config.toml
activation = "swiglu"
rope_fraction = 1.0
attn_scale = 0.125
init_std_qkv = 0.025
init_std_up = 0.025
lr = 0.00117
beta1 = 0.9
lr_head = 0.011
schedule = "wsd"
decay_fraction = 0.587
train_tokens = 906800000
Each number is 50 + 10 x the weight over its row's rms, rounded and kept within 0 to 99. Layers, rows and columns count from 0. The size before them is the row's rms in percent of the matrix's.

# layer 19 attention key, 256x256, rms 0.0479, rows 168-191, columns 128-191
068:45 35 59 50 42 44 62 53 57 39 43 72 30 45 56 55 51 72 59 56 46 67 55 49 57 27 55 46 52 33 51 30 45 38 53 51 40 56 34 48 44 51 49 25 55 58 53 48 53 57 52 65 39 71 50 51 39 55 56 48 43 45 48 50
115:50 30 45 25 56 40 47 40 52 70 69 40 63 61 48 42 50 53 35 58 54 51 47 52 44 66 44 62 45 65 60 62 39 53 42 65 33 46 57 51 41 48 49 44 42 56 60 45 55 56 71 53 56 30 38 52 39 68 55 43 50 50 50 47
067:29 34 57 48 37 56 42 42 64 41 61 76 52 43 58 48 42 44 55 53 40 77 44 59 47 36 60 48 47 35 43 40 49 50 49 67 39 55 38 44 60 59 54 56 70 62 40 53 55 37 73 54 34 47 61 48 41 34 51 52 62 49 57 57
117:60 41 61 50 68 40 39 41 58 58 55 44 56 64 40 54 40 81 54 59 43 43 55 59 48 62 32 49 49 50 65 50 32 65 50 63 42 26 53 71 45 60 49 50 53 80 64 44 73 60 65 47 55 47 42 53 51 56 47 53 48 54 58 52
099:42 47 45 41 36 32 53 49 40 42 67 53 53 50 45 53 34 48 54 40 49 66 56 48 61 60 54 39 49 57 49 54 43 52 54 58 47 43 41 63 39 53 53 44 47 52 60 32 45 63 45 54 48 65 37 72 38 60 52 52 28 51 18 50
092:63 44 58 54 66 68 49 55 54 53 50 62 43 39 58 50 58 37 50 64 46 60 49 50 48 44 42 47 71 48 54 42 67 48 50 46 55 51 49 55 50 50 42 58 61 69 46 49 46 51 61 29 61 52 62 43 49 52 36 50 57 39 31 40
102:56 64 42 41 37 54 29 45 44 54 61 50 54 49 58 44 58 47 50 47 30 37 31 32 49 59 48 34 36 47 56 61 47 59 62 56 49 57 49 46 43 50 52 45 53 71 33 73 79 34 61 55 50 57 68 41 57 57 58 41 45 51 50 48
091:52 54 56 58 45 60 53 50 38 50 45 35 58 56 60 53 69 58 43 53 49 40 67 58 60 54 32 45 65 48 38 61 54 39 50 56 47 44 49 62 50 45 56 53 51 41 49 52 44 37 49 41 57 47 58 59 58 57 40 50 70 64 53 51
096:63 48 46 59 49 49 51 34 56 52 64 60 35 67 44 42 48 51 60 64 48 62 68 49 64 53 56 48 31 36 54 60 40 54 47 58 60 60 51 39 45 59 57 51 54 63 37 66 39 60 48 48 53 37 46 42 52 40 54 66 63 38 40 37
095:48 54 43 66 43 40 47 45 47 36 46 50 47 47 41 38 59 58 56 62 70 38 44 36 50 56 49 39 65 44 60 45 51 51 57 28 44 63 38 39 46 42 61 43 51 53 35 46 62 46 73 60 49 49 45 42 42 50 63 65 53 54 58 48
094:68 54 50 47 52 34 52 28 34 55 37 63 49 56 51 49 49 20 51 63 74 44 44 66 49 54 49 57 66 60 61 54 55 36 40 42 36 48 39 59 56 40 59 51 58 68 30 43 52 63 53 53 63 45 42 36 39 38 38 59 58 39 58 40
094:56 53 62 43 49 55 50 50 53 54 56 36 40 49 40 45 57 60 55 39 40 61 46 54 56 69 52 40 56 56 58 43 56 58 70 48 46 48 35 57 29 29 43 43 55 50 53 55 76 52 71 40 58 44 35 56 52 59 47 39 48 53 37 33
095:56 50 56 68 41 75 59 41 48 43 61 60 47 52 60 50 45 51 42 53 36 40 45 57 45 53 56 67 37 54 68 44 54 53 56 59 43 59 59 53 44 72 60 66 42 52 35 32 39 55 41 38 43 69 37 63 48 46 53 48 50 48 60 35
092:36 46 34 37 61 70 45 46 60 52 69 47 48 50 63 36 35 40 30 49 58 68 45 41 45 38 47 45 41 55 57 53 46 48 37 67 70 59 51 41 34 52 59 59 42 30 50 57 53 42 49 58 42 64 43 43 36 42 50 44 54 59 63 31
091:43 43 53 59 49 37 43 38 54 46 58 57 51 46 66 46 35 46 43 55 59 36 58 41 49 49 58 39 26 70 52 58 56 60 44 46 64 40 35 64 57 55 47 38 43 45 62 46 33 69 46 65 62 45 52 42 48 46 53 52 63 69 45 52
088:57 53 60 40 53 54 37 76 42 40 43 50 43 37 60 48 51 52 42 51 36 53 49 45 61 62 39 66 66 47 46 52 48 53 57 54 52 55 49 46 53 33 54 34 50 55 48 64 42 54 37 58 59 42 31 60 50 45 45 35 52 33 47 52
092:59 41 47 60 37 69 41 57 53 56 46 30 42 40 56 54 62 49 34 48 57 45 43 58 63 41 54 33 53 48 43 60 57 51 53 51 67 52 52 43 36 52 59 52 54 46 39 36 40 59 59 55 41 51 67 36 38 47 48 58 52 71 32 42
084:56 33 51 59 51 37 48 50 43 69 70 63 33 34 38 54 33 46 63 65 57 28 58 54 51 50 22 52 59 58 41 60 41 45 67 56 54 59 59 52 51 44 44 60 49 55 55 35 62 58 54 42 60 36 32 48 49 35 51 53 45 50 41 55
087:45 57 31 35 43 55 35 40 56 54 46 51 39 52 55 48 58 38 44 60 73 57 62 41 45 36 45 56 51 57 61 26 43 51 33 43 60 46 46 64 55 51 58 50 31 51 56 52 62 46 61 67 50 57 65 61 65 40 33 57 45 59 55 43
091:51 56 61 36 48 34 56 31 45 57 50 48 57 42 49 46 36 54 51 56 42 55 55 66 47 52 23 49 50 51 52 56 44 41 46 33 43 43 53 45 58 59 47 52 64 61 40 51 56 68 42 54 68 43 35 45 53 56 57 59 53 52 45 57
095:52 49 68 67 39 49 60 47 30 57 53 39 42 52 45 40 55 73 44 59 69 39 43 58 70 46 52 54 64 45 36 45 46 39 39 28 63 30 38 59 47 44 53 56 71 58 43 32 52 53 37 67 50 46 52 36 55 67 45 52 48 38 49 54
088:52 32 49 67 52 46 58 49 41 53 43 54 53 58 45 52 53 46 54 60 53 49 55 52 56 53 52 50 43 42 62 51 54 43 59 52 31 48 53 52 38 52 68 40 40 42 72 36 40 48 56 36 52 40 46 39 56 36 45 74 56 73 52 30
092:49 72 51 67 38 41 45 27 49 44 55 47 60 40 61 53 61 44 48 41 78 52 41 45 43 51 37 45 46 40 58 64 59 49 39 60 61 52 47 60 42 50 48 47 62 41 36 53 41 38 55 56 58 59 49 49 30 38 51 65 56 56 57 47
089:43 44 42 48 56 63 40 49 55 56 60 50 39 56 67 36 42 53 52 43 52 49 44 40 53 39 50 50 45 49 48 24 55 38 66 55 51 47 56 55 54 52 63 57 38 36 66 57 55 46 57 33 25 60 45 67 68 47 50 57 47 45 55 51
# layer 19 attention query, 256x256, rms 0.0462, rows 169-191, columns 128-191
079:42 56 60 52 52 46 63 44 41 48 66 48 57 64 33 48 51 75 50 67 55 51 77 31 47 78 52 48 34 24 46 51 27 51 39 47 55 45 52 39 51 64 61 48 47 53 34 40 58 44 54 71 50 72 57 41 66 50 57 40 43 41 46 43
092:54 48 64 50 50 57 49 49 49 41 41 71 45 47 46 62 62 58 60 61 61 71 52 51 43 45 54 51 40 58 40 61 47 41 50 66 53 60 47 36 63 52 32 34 59 42 48 55 54 50 67 37 56 54 48 36 52 24 52 44 54 34 64 61
085:52 61 49 57 62 51 30 45 45 66 50 45 58 57 48 44 50 39 29 40 45 64 48 58 59 41 48 69 49 61 72 63 60 62 53 49 54 51 41 65 55 31 44 46 42 51 55 70 54 72 67 14 47 34 42 66 34 39 38 54 53 51 45 66
097:58 36 43 52 48 60 28 47 58 50 39 41 27 42 54 57 38 27 52 39 50 57 48 54 57 62 65 53 54 44 47 49 43 52 69 55 50 61 54 58 34 29 59 46 69 45 59 44 34 50 48 40 45 52 40 53 33 58 65 55 49 52 62 34
095:48 55 40 57 66 47 41 77 53 60 38 35 45 63 39 56 55 48 36 51 32 44 50 46 55 54 65 56 35 61 57 35 51 51 42 47 55 61 43 67 47 71 47 48 46 48 49 40 47 50 70 45 41 41 43 38 51 38 59 38 50 38 30 43
098:70 70 62 47 46 60 54 53 44 33 35 38 45 45 44 46 49 32 41 55 51 29 38 75 45 50 55 59 58 42 59 43 43 53 51 35 32 44 26 51 57 51 34 49 76 60 34 54 54 35 57 43 63 47 44 52 57 52 47 52 58 61 51 56
094:38 46 70 51 46 52 62 54 57 48 45 42 61 51 40 36 41 47 59 66 48 48 70 53 58 42 33 38 35 29 50 51 26 37 52 54 55 39 29 34 58 58 40 51 52 58 63 58 50 38 42 59 44 68 57 45 66 44 57 39 43 41 54 59
097:46 47 38 48 58 27 38 48 40 43 46 54 40 39 48 57 47 40 41 48 40 56 40 71 51 50 41 60 52 62 56 66 42 59 54 45 46 51 46 63 55 42 43 54 51 64 26 58 48 65 50 45 43 64 47 36 51 56 39 60 35 56 64 58
094:53 48 52 43 69 65 63 55 55 24 50 56 44 37 25 49 50 50 58 48 47 45 64 44 40 49 35 48 44 50 59 51 61 36 35 28 36 48 61 44 62 37 68 43 63 70 52 66 66 46 45 49 55 49 45 47 39 59 48 68 54 40 39 59
097:49 44 44 46 49 48 34 53 37 65 27 57 56 48 44 49 53 58 54 52 52 64 55 43 46 48 34 37 42 54 40 48 59 51 57 59 63 37 34 59 46 67 53 67 54 76 56 77 52 59 37 57 45 66 56 41 57 39 56 57 54 41 52 53
089:62 59 39 45 50 57 51 53 52 56 32 50 51 72 25 44 64 49 65 31 36 42 56 28 61 40 55 40 61 35 60 40 52 48 57 53 38 30 47 39 48 37 51 53 69 54 27 45 58 59 46 34 45 34 58 43 35 52 47 43 38 62 47 56
097:35 38 49 75 62 61 56 39 60 61 43 51 50 49 63 41 49 40 27 53 47 65 41 62 32 51 60 80 39 40 53 54 62 51 50 51 62 63 38 60 56 49 49 60 52 46 48 28 41 44 46 36 56 53 54 55 43 53 44 60 53 53 54 45
097:51 63 56 53 48 60 67 54 60 27 59 59 51 55 44 51 64 63 57 54 50 48 60 51 38 56 57 51 52 56 46 54 58 42 51 41 42 55 48 26 45 53 51 55 46 59 39 37 28 57 67 21 60 63 50 66 58 60 42 43 59 38 55 70
094:56 40 52 60 60 32 59 58 46 39 32 49 65 45 41 51 83 63 43 43 63 41 37 37 60 52 48 44 64 52 40 43 55 40 59 60 47 56 55 57 42 64 56 54 62 68 54 50 34 56 57 44 32 67 66 55 65 45 33 46 45 46 59 70
088:57 54 50 65 43 74 46 52 54 72 47 44 29 46 47 64 46 42 56 46 42 44 43 66 41 55 73 79 47 59 45 48 56 58 44 59 40 57 45 54 46 39 39 57 52 42 52 41 49 52 48 55 14 46 30 46 35 57 54 51 36 45 56 36
096:51 53 56 49 37 41 52 60 44 50 62 40 40 67 54 54 60 66 45 69 69 30 33 51 67 42 56 48 38 46 39 43 46 46 46 36 59 48 53 49 51 40 58 48 25 68 51 58 40 50 41 64 50 63 35 67 46 48 40 60 58 57 48 59
086:60 61 49 44 59 61 51 62 33 31 44 57 63 39 47 56 52 64 67 39 38 51 48 47 58 53 43 37 41 46 37 47 41 55 36 52 57 42 49 53 52 56 56 48 55 49 67 54 36 55 44 49 57 67 56 66 64 48 59 33 57 57 28 45
090:58 40 57 44 49 42 68 30 53 46 49 51 45 62 36 43 63 55 39 40 68 29 72 38 60 68 57 43 55 57 48 47 52 45 45 52 36 29 46 51 58 75 55 60 44 44 62 48 34 36 41 46 55 42 39 50 50 44 50 56 54 48 42 56
094:40 61 59 54 61 65 52 54 59 54 44 57 39 36 58 51 23 43 52 62 58 63 46 65 54 58 46 57 43 48 50 44 50 65 61 41 49 56 55 26 50 53 61 43 45 45 60 66 39 55 52 53 46 31 50 41 48 33 51 52 43 48 72 56
095:43 46 56 49 53 53 52 39 57 49 55 51 42 54 59 44 55 47 62 56 56 39 48 39 54 41 30 29 39 29 46 56 43 28 52 30 63 51 51 55 49 60 52 48 43 51 51 56 38 47 54 64 63 72 53 60 55 46 54 52 81 55 46 44
094:48 67 61 37 41 33 48 55 58 55 60 53 59 62 46 53 38 60 45 46 38 59 48 34 64 49 43 59 49 51 28 62 43 33 42 47 61 45 44 22 38 44 58 43 44 65 53 53 48 62 51 53 44 58 61 53 54 40 50 53 60 51 39 44
091:27 69 50 42 48 35 50 28 56 44 46 47 50 49 42 55 48 64 51 56 32 21 36 52 62 46 47 44 32 44 60 42 40 43 37 65 72 50 60 74 48 61 72 42 53 75 37 66 47 48 64 42 60 49 63 50 52 50 57 50 51 59 31 61
095:45 42 60 59 57 44 55 35 44 24 54 52 51 52 49 43 48 57 40 45 61 49 59 57 54 51 48 68 71 57 66 55 49 41 57 64 39 55 51 79 56 46 42 56 57 51 55 31 43 40 50 50 57 48 36 55 53 52 53 35 38 51 44 61
# layer 19 attention value, 256x256, rms 0.0667, rows 128-129, columns 128-191
085:59 62 46 45 40 52 43 40 57 59 71 49 67 63 61 56 44 50 30 48 55 43 46 50 57 46 26 34 52 54 51 30 59 46 54 55 51 53 63 52 33 42 38 41 47 48 34 55 29 45 61 48 47 42 40 47 39 53 53 64 39 46 46 58
085:46 64 63 47 39 56 44 51 51 44 36 47 45 47 52 34 63 31 52 66 22 62 46 64 57 53 61 38 60 43 63 57 46 44 55 41 43 44 60 38 56 53 58 58 44 78 43 33 53 42 39 54 51 49 67 43 36 51 58 63 35 40 64 70
# layer 19 attention output (transposed), 256x256, rms 0.0744, rows 128-129, columns 128-191
104:55 30 25 49 62 46 64 64 53 64 32 44 42 35 58 65 50 39 57 53 70 60 55 52 51 49 55 57 61 64 31 44 66 55 41 51 43 40 61 53 35 54 55 42 32 51 54 55 48 60 48 53 49 67 50 41 69 61 65 30 58 46 46 43
092:42 44 35 59 58 70 49 49 63 59 51 34 43 47 48 49 40 61 49 43 68 33 59 67 59 62 47 53 49 55 42 53 65 50 58 51 47 51 44 54 40 51 31 37 37 59 68 58 47 48 51 45 51 61 60 51 46 51 69 54 34 64 33 51